Weights of a small GPT-style language model, trained from scratch on English Wikipedia: 46.3M parameters.
Each number is 128 + 24 x the weight over its row's rms, rounded and kept within 0 to 255. Layers, rows and columns count from 0. The size above them is the row's rms in percent of the matrix's.

# layer 4 MLP down, 576x2304, rms 0.0383, rows 415-478, columns 480-527
size [102 101 106 103  94 101 100 102  99 101  97 100 102 100 101  98 101 105  97 116 100  99 100  99 102  98  95 105 100 100  99 102  97 102  98 104 101 101  96  99 100  99 100 103  96 102  99  97  99  98 102  97  98  97  98 102 102  99  99  98  97  97  99  99]
[[121  99 152 160 137 171 145 104 156 188 101  73 133 113 172 106 143 119 123 112  84 149 136 116 138 118 117 113 126 163 146 167 132 114 109 100 114 138 100  94 121 165 133 136 141 122 109 128]
 [112 125 148 110 122 157 104 204  83 109 142 173 124 128  99 181  63 102 109 141 128 140 154 147 146 113 117 134 151 100 110 161 140  96 128  95 144 128 159 125 147 146 174 133 128 165 103 104]
 [138 120  83 124 144 124 110 153 135 159 173 138 145 112  95 130  99 152  72  87 144 132 149  79 144 138  89 141  94 141 120 118 131 156 126 148 107 149 144 192 119 161 135 139 113 107 117 136]
 [141 139 118  90 130  95 113 116  85 119  85 132  95 147 145 174 102 116 180 128  79 118  99  97 148 156 133 105 123 104  91 152  97 126  95 147  95 133 145 193 126 142 148 121 120 123  96 142]
 [113 127 134 120 127 133 114 116  78 132 112 133 141 167 142 127 136  99  98 147 101 125 106 143 176 154 119 107 140 133 140  87  86 128 133  58 111 167 153 149 112 205 138  96  93 157 131  88]
 [150  74 104 116 141 128 117 106 140 108 129 102 139 174 129 129 150 108 106 109 145 120 159 102 142 116 120 145 144 124 151 132 121 121 125  97 146 147 132 164 147 131  67 124 143 115  90 106]
 [126 119 146  76 126 126 146 138 149 106 162 118 138 156  87 141  66  87 140 132 152 177  61 110 128 138 144 143 120 127 147 169 156 142 124 130 151 159  95 102 119 143  83 130 145 108 137 165]
 [111 160  87 104  85 165 112 135  96 162 159 122 112 144 126 116 147  99 124 104 121 135 114 138 113 101 151 114 137 103 171  98 108 119 123 149  94 126  74  69 154 106 148 130 116 120  95 116]
 [159 135 108 182 165  92 128 106 171 162  84 144 102 143 128  97 131 131 106 116 116 148 127 163 101 132  94 129 170  91  88  82 111 168  85  97 128 112  74 148 105 145 104 148 175 145 120 119]
 [122 121 137 167 101 123 157 123 146 125  82 113 126 122 142 142  93 128 139 128 154 108 103 132 124 131 118 107 132 160 131 171 123 104 157 119 152 129  94 114 172 136 111 157 157 119 132 107]
 [109 116 110 138 153  85 150 145  94 114 126 142 136 116 113  96 141 122 145 163 190 181 136 109 123 118 129  70 204 162 141 177 156 105 152 121 137 157 136 168  91 149 139 109 153 148 125 140]
 [ 64 123  97 119 142  83 134 104 223  97  99 116 152 140 158  89 117  95 106 126 133 158 111 118  80 118 128 134 121  86 125 147  90  82 110 147 104 124 119 160 149 136 112 100  85 129 124 142]
 [ 93 129 104 133 144 115  87 140 168 130 152 134 139 185  65 125  88 117 100  81 125 170 105 142  93 103 143 167  99 165 122 147  50 129 126 159 127 101 116 140 108 124 175 146 156  82 118  95]
 [147 135 141 136 120 115 102 156 170 134 124 158 125 131 127 109  84 139 145 132 127 150 146 123 113 118 119 140 143 129 123 114 139 153  58  89 121  64  81  85 171 119 107 173 158 145 125 164]
 [111 142 124 125 120 140 117 147 114 140 120 193 101 146 150  63  89 116 137 103 106 146 126 169 174 110 125 126 129  73 116 144 155 135 139  93 128 141 133 135  94 164 136 142 102 113 145 170]
 [ 67  90 126 149 192 128 108 106 131 143 119 152 155  95 140 134 137 130 188 121  95 146 125 122 138 134 130 112 170 135 133 128 115 136 121 120 118 169  86  80 148 108 166 100 100 170 104 174]
 [158 128 119 182 130 146 160 147 104 137 160 167 133 158 128 148 152 134 145  89 117 114 174 146 160 100 171 107 134 133 100 107 163  72 133 136 126 131 124 143 121  87 131 148 183 138 107 110]
 [129  76 132 122 108  95 113 125 161 126 120 158 117  99  83 113 131 137 105  98 106 119  91 127  90 155 148 151 169  98 136 169 115 112 110 132 156 127 115  92 129 119 114 163 177 116 142  92]
 [123 123 142 160 128 111  97 136  76 122 107 152 128 100 164 144 184 122 141 126 168  88 131  98  94 148 124 154 120 153 144 152 149 112 155 105 146 127 120 142 131 138 170 111  96 142 138  87]
 [141 169 152 159 147 149 157 124 153 140 132 139 113 122 128 158 126 132 146 130 103 146 113 134 103 150 155 128 123 124 138 139 125 149  96 121 148 171 139 116 112 133 174 130 121 153 137 107]
 [110 122 124 196 104 134 188 146  85 134  73  99 148 141 112 145 141 149 115  98 119 140 118 141 151 105  98 121 120 122 137 131 127 154 117  94 143 163 142 153 122 126 154 139 148 136 140 136]
 [143 133 109 133 156 124  77 112 113 130 136 132  90 144  99 123 104 117 141 100  98 151 118 153 158 107 113 113 140 148 132 146 120 149 100 128 164 139 114 110 139  81 113 132 115 115 113 137]
 [159 139 111 109 109 117 136 116 172 160 143 174 155 107 115 179 127 121 148 154 124 102  81  99 142 155 114 158 136 151 119 118 154 138 146 123  98 178 129 127 123 107 153 165  80 112 185 153]
 [154 133 148  89 129 163 151 122 140 129 118 157 108  93 108  95 127 137 123 103 126 150 129 143 219 137 128 125  70 127 111 156 141 191 138 106 150 114 138 143  90 125  97 152 134  91 163 130]
 [157 154  94 106 166 141  92 121 147 133 104  89 115 130 117 109  87 102 115 110 117 196  99 116 109 130 125  97 111 159 153 128 116 128 106 122 113 125  85  82 118 143 114 128 145 138 149 107]
 [105 151 169 199 104 147 156 140 152 156 115 139  94  92 118  85 123 111 104 129 150 124 113 132 169  85 151  90 151 140 104 128 185 151 131 166 101 142 136 164 127 139  97 122 167 143 155  86]
 [ 88 100 134 137 124 104 109 128 135 157 102 169  99 151 114 148 126  97 168  98 124  91 130 152 152 135 136 171 112 162 132 178 146  84 135 103 124 122 103 131 122 125 149 156 113 146 163 119]
 [119 125 129 120 102  81 112  94 107 151 143 149 141 154 118 154 113 127 111 160 122  80 101  87 136 162 163 150 133 157 120 146 143 116 109 127 137 138  83 165 166 131  92 148 128 141 120 118]
 [128 119  93 122 157  90 142 104  80  72 150 147 170 144 100 127 148 108 140 108 135 147 138 141 106 127  99 112 111 206 128 130 130 142 118 156 127 140 153 139  86 143  34 120  85  88 149 178]
 [103 179 126 165 102 106 138 107 137  99  92  90 157 120 108  91 129 151 148 117 121 123 131 138 142 148 128 130 129 115 125 129 138 118  90 103 144 143 137 121 124 123 147 138 103 125 114 146]
 [137 103 120 128  83 151 139  95 101 115  95 148 126 134 151 172 167  99 126 134 129 108  94 144 159 139 123 114 133 110 146 117 159 105 155 135 112 164 158 100 183 132  97  89 107 130 117 100]
 [ 98 123 115  83 145 165 117 151 142 161 191  82 190 121 138 161 110 138  82 110 103 105 108 111 122 146  89 142 106 134 118 128 126 140 157 119 132 111 128 159  82  76 121 122  89  89 189 134]
 [131  90 136 110 153  91 129 122 114 145 170  98 126 124 159 127 142 166 137 134  82 144 163  96 145 140 118 150 146 110 156 152 160 149 144 133 100 102 104 122 182 108 138 134  69  89 150 149]
 [143  96 122 141 173 118 103 101 124 144 141 146  54 131  91 126 138 120 150 120 149  96 166 139 133 142 144 108 139  99 109 155 142 112 135 123 161 168 162 151 129 130 131 101 133 136 128 116]
 [127 133 105  78  81  98 111 181 127 161 121 140 151 113  87 122 166 165 136 110  89 108  74 112 161  84 118 172 169 108 148 131 100 162 135  93 141 153 137  93 127 109 104 122 101 131 171 120]
 [ 97 142 131 136 154 153 105 141  99 133 170 156  64 119  92 131 141 124 119 138 147  94 123  95 105 135 127 138 109 158 154 130 125 103 126 137 184 113 164 109 112 106 123 143 161 132  92 137]
 [131 115 133 140 108 117 145 151 133 157 138 136 131 126 116  97 150 134  77 128 115 141 119  96 123 158 128 125 114 104 114 112 158 164 122  99 138  99 167 150 145 122 176 127  91 126 111 122]
 [138 132 146 125 137 123 127 124  87  82 131 127 114 103 112 103 148 120 163 117 104 159 141 170 151 148 149 136 156 138 115  96 105  97 135 124 137 123  93 150 114  86 112 107 180 147 100 182]
 [ 96 156 140 140 141 119 136 109 120 140 120 137 120 103 131 123 122 102 144 123 146 143 114 133  93 148 125 165  95 156 148  97 127 128 123 132 150  92 101 121 151 105 100 115 122 132 144 163]
 [140 144 163 118 150 146 178 115  92 145 121 114 133 153 138 147  57 128 154 171  94 152 163  86  96 124 107 131 173 125 145 176 130 121 117 108 138 124  94 122 167 168  97 147 102  75 114 134]
 [109 113 135 134 142 116 144 165 116 158 110 119 143 114 125 143  95  58 132 112 115 140 107 136 143 150 129 140 189 112 150 138 189  90 143 146 130  95 148 132 110 126 118 119 121 158 128 131]
 [145 136 148 113  84 128 112 120 164  95 123 125 126 103  95 107  88 129 158 114  91 139 109 119 127 104 120 138 123 122 111  99 109  90 120 129 117  93 106 164 130  89 141 148 110 168 162 143]
 [161 145 111 140 168  94 131 147 160 128 118 172  81 101 147 116 132 138 108 128 114 141 180 111 121 125 121 140 127 108 106 165 143 139 149  79 138 124 141 152 128 158 127  79 143 151 163 122]
 [147 108 102 137 101 124 123 115 131 131 146 103 152 153 148 123 114 111 142 153 120 188 107 101 136 176 113 135 116 169 148 159 153 140 126  86  94 129 127 145 159  88 112 113 131 163  97 128]
 [147 134 166 159 166  74 110 173 144 100 139 121 149 101 138 139 144 125  98 128 137 123 132 129 133 131 128 130 138 126 105 156 138 137 164 102 134 152 128 137 121 106 145 124 132 133 118 152]
 [128 107 163 127  70 110 157 126 119 139 166 140 127 131 109 124 168  97 166 171 140 141 130 146 137 128 166 148 147 205 148 110 136 139 148 118 135 128 126 131 121 121 155 145 117 152 149 162]
 [100  97 153 101 105 163 126  97  85 116 119 129 112 139 104 126 112 154 161 137 107 170 132 126 147 131 126 145 117 130 130 129  79  78 110 131 120 123 144 149 109 127 164 160 101 125 106 123]
 [138 141 165 148 109  82 150 116 163 180 143 135 158 117 141 118 132  91 159  94 136 136 143 106 144 140 135 143 146 157 113 114 142 145 132  97 100 135  94 126 167 160 129 113 119 164 128 114]
 [141 115 134 144 105 163  76 145 132 178 140  93 136 127 150 131 148 122 137 116 122 102 174 147 111 104 121  97 116 105 123 112 124 115 130 130 119 101 121 174 161  85 143 137 129 115 177 181]
 [104 113 184  83 142 154 149 113 118 136 156 142 133  88 145 125 126 111 137  73 112 145 115 157 131 101 132 138 102 146 120 156 179 163 117 110 118 112 165 100 142 126 111 139 100 101 179  85]
 [165 120 133 114  91 111 109 168 128 160  94 179 125 100 102 126 111 120 138 151  72 156  86 102 109  90 142 130 135 126 103 131  97  68 109  77  78 128  92 134 107 128 145 137 100 133 158 148]
 [149 117 100 153 143  75 139 120 128 118  90  88 157 132 163 101 112 169 144 149 106 130 160 184 109 112 135 121 131  99  80 122 113 138 114  69 140 123 126 137 105 150 138 124 123 151 111 126]
 [139 190 129 109 150 177 119 124 131 142 105 103 130 118 116  98 136 115  97 154 117 115 153 120 183 152 142 104  84 118 131 148 127 164 107 141 163 125 145 164 119 128 148 160  66  99 112 132]
 [ 92 183  80 182 103 144 120 156 116 140 131 169 105 123 109 127 160  97 106  82 124 122 111  95 137 121 126 130 129  95  99 157 134  89 138 154 117 176 109 126 113 118 154  55 155 129  99 133]
 [144 138 116 131 156 111 111 131 138  68 140 139  81  92 112 123 130 116 132 137 146 114 132 145  89 115 137 149 151 169 117 173 122 123 148 105 140 147 115 116 116 129  76 137 144 131 143 175]
 [ 94 127 145 119 146  78 138 140  71  84 125 134 100 158 115  64  86 108 110 140 102  89 125 137  81 115 128 158 125 146 105 115  83 117 159 139 158  81 127 138 122 102 111 122 150 179 152  96]
 [ 67 110 146 150 111 173 129 134 135  94 138 129 118 129 148 133 118 114 148 133 135 118 115 137 143 131  90 140 120 159 116 100 149  93 156 131 137 167 104  91 135  86 126 146 126 133 145 134]
 [158 114 117 161 114 130 150 158 166 171 155 135 121 129 111 153 113 112 171 130 122 101 117 124 110 114 128  77  80 117 134 107 132 154 171 114 122 105 136 122  96 107 133 176 157 112 145 160]
 [135 135 139 187 128 143 132 135 115 128 163 139 157 139 154 122 142 105 143 137  85 107  98 155 134 160 100  93 108 137 144 116 157 171 141 160 120 126 146 146 126 141 166 128 125 127 117 132]
 [121 120 137 111  78 147 158 143 126 113  96 109 134  80 138 104 108 135 110 147  93 144 150 134 143 101 122 111 147 110 101 158 121 143 150 127 104  80 145  72 131 143 130 146 137 132 127 155]
 [103 160 167 118  81  75 116 130  86 132 122 131 184 162 102 183  82 108 159  87 155 147 149 100 148 142 123 108 142 153 133 149 121 129 197 149 128 116 130 124 113 117 149 114 123 118 106 162]
 [141 108 123 132 130 104 154 132 108 128 174 115 154 110 115 139  72 155 110 101 140  99 167 129 157 125 143 129 136 129 148 156 131  91 127 114  96 111 138 160 114 107 168 148  98 133 130  69]
 [ 72 157 104 123 102 145 103 146 165  93 107 115 132 143 136 155 126  87 133 103 152  97 132 105 107 133 107 131 113 151 120 165  74 156 147 141 158 169 140 129 152 147 136 120 123 136 111 126]
 [105 190 136 101 131 125 164 136 192 115 153 120 194 118 131 118 145 102 151 121 165 131 110 164 121 147 107 137 138 175 113  49 141 140 166 129 105 120 158 156  81  98 146 157 124 137 160 133]]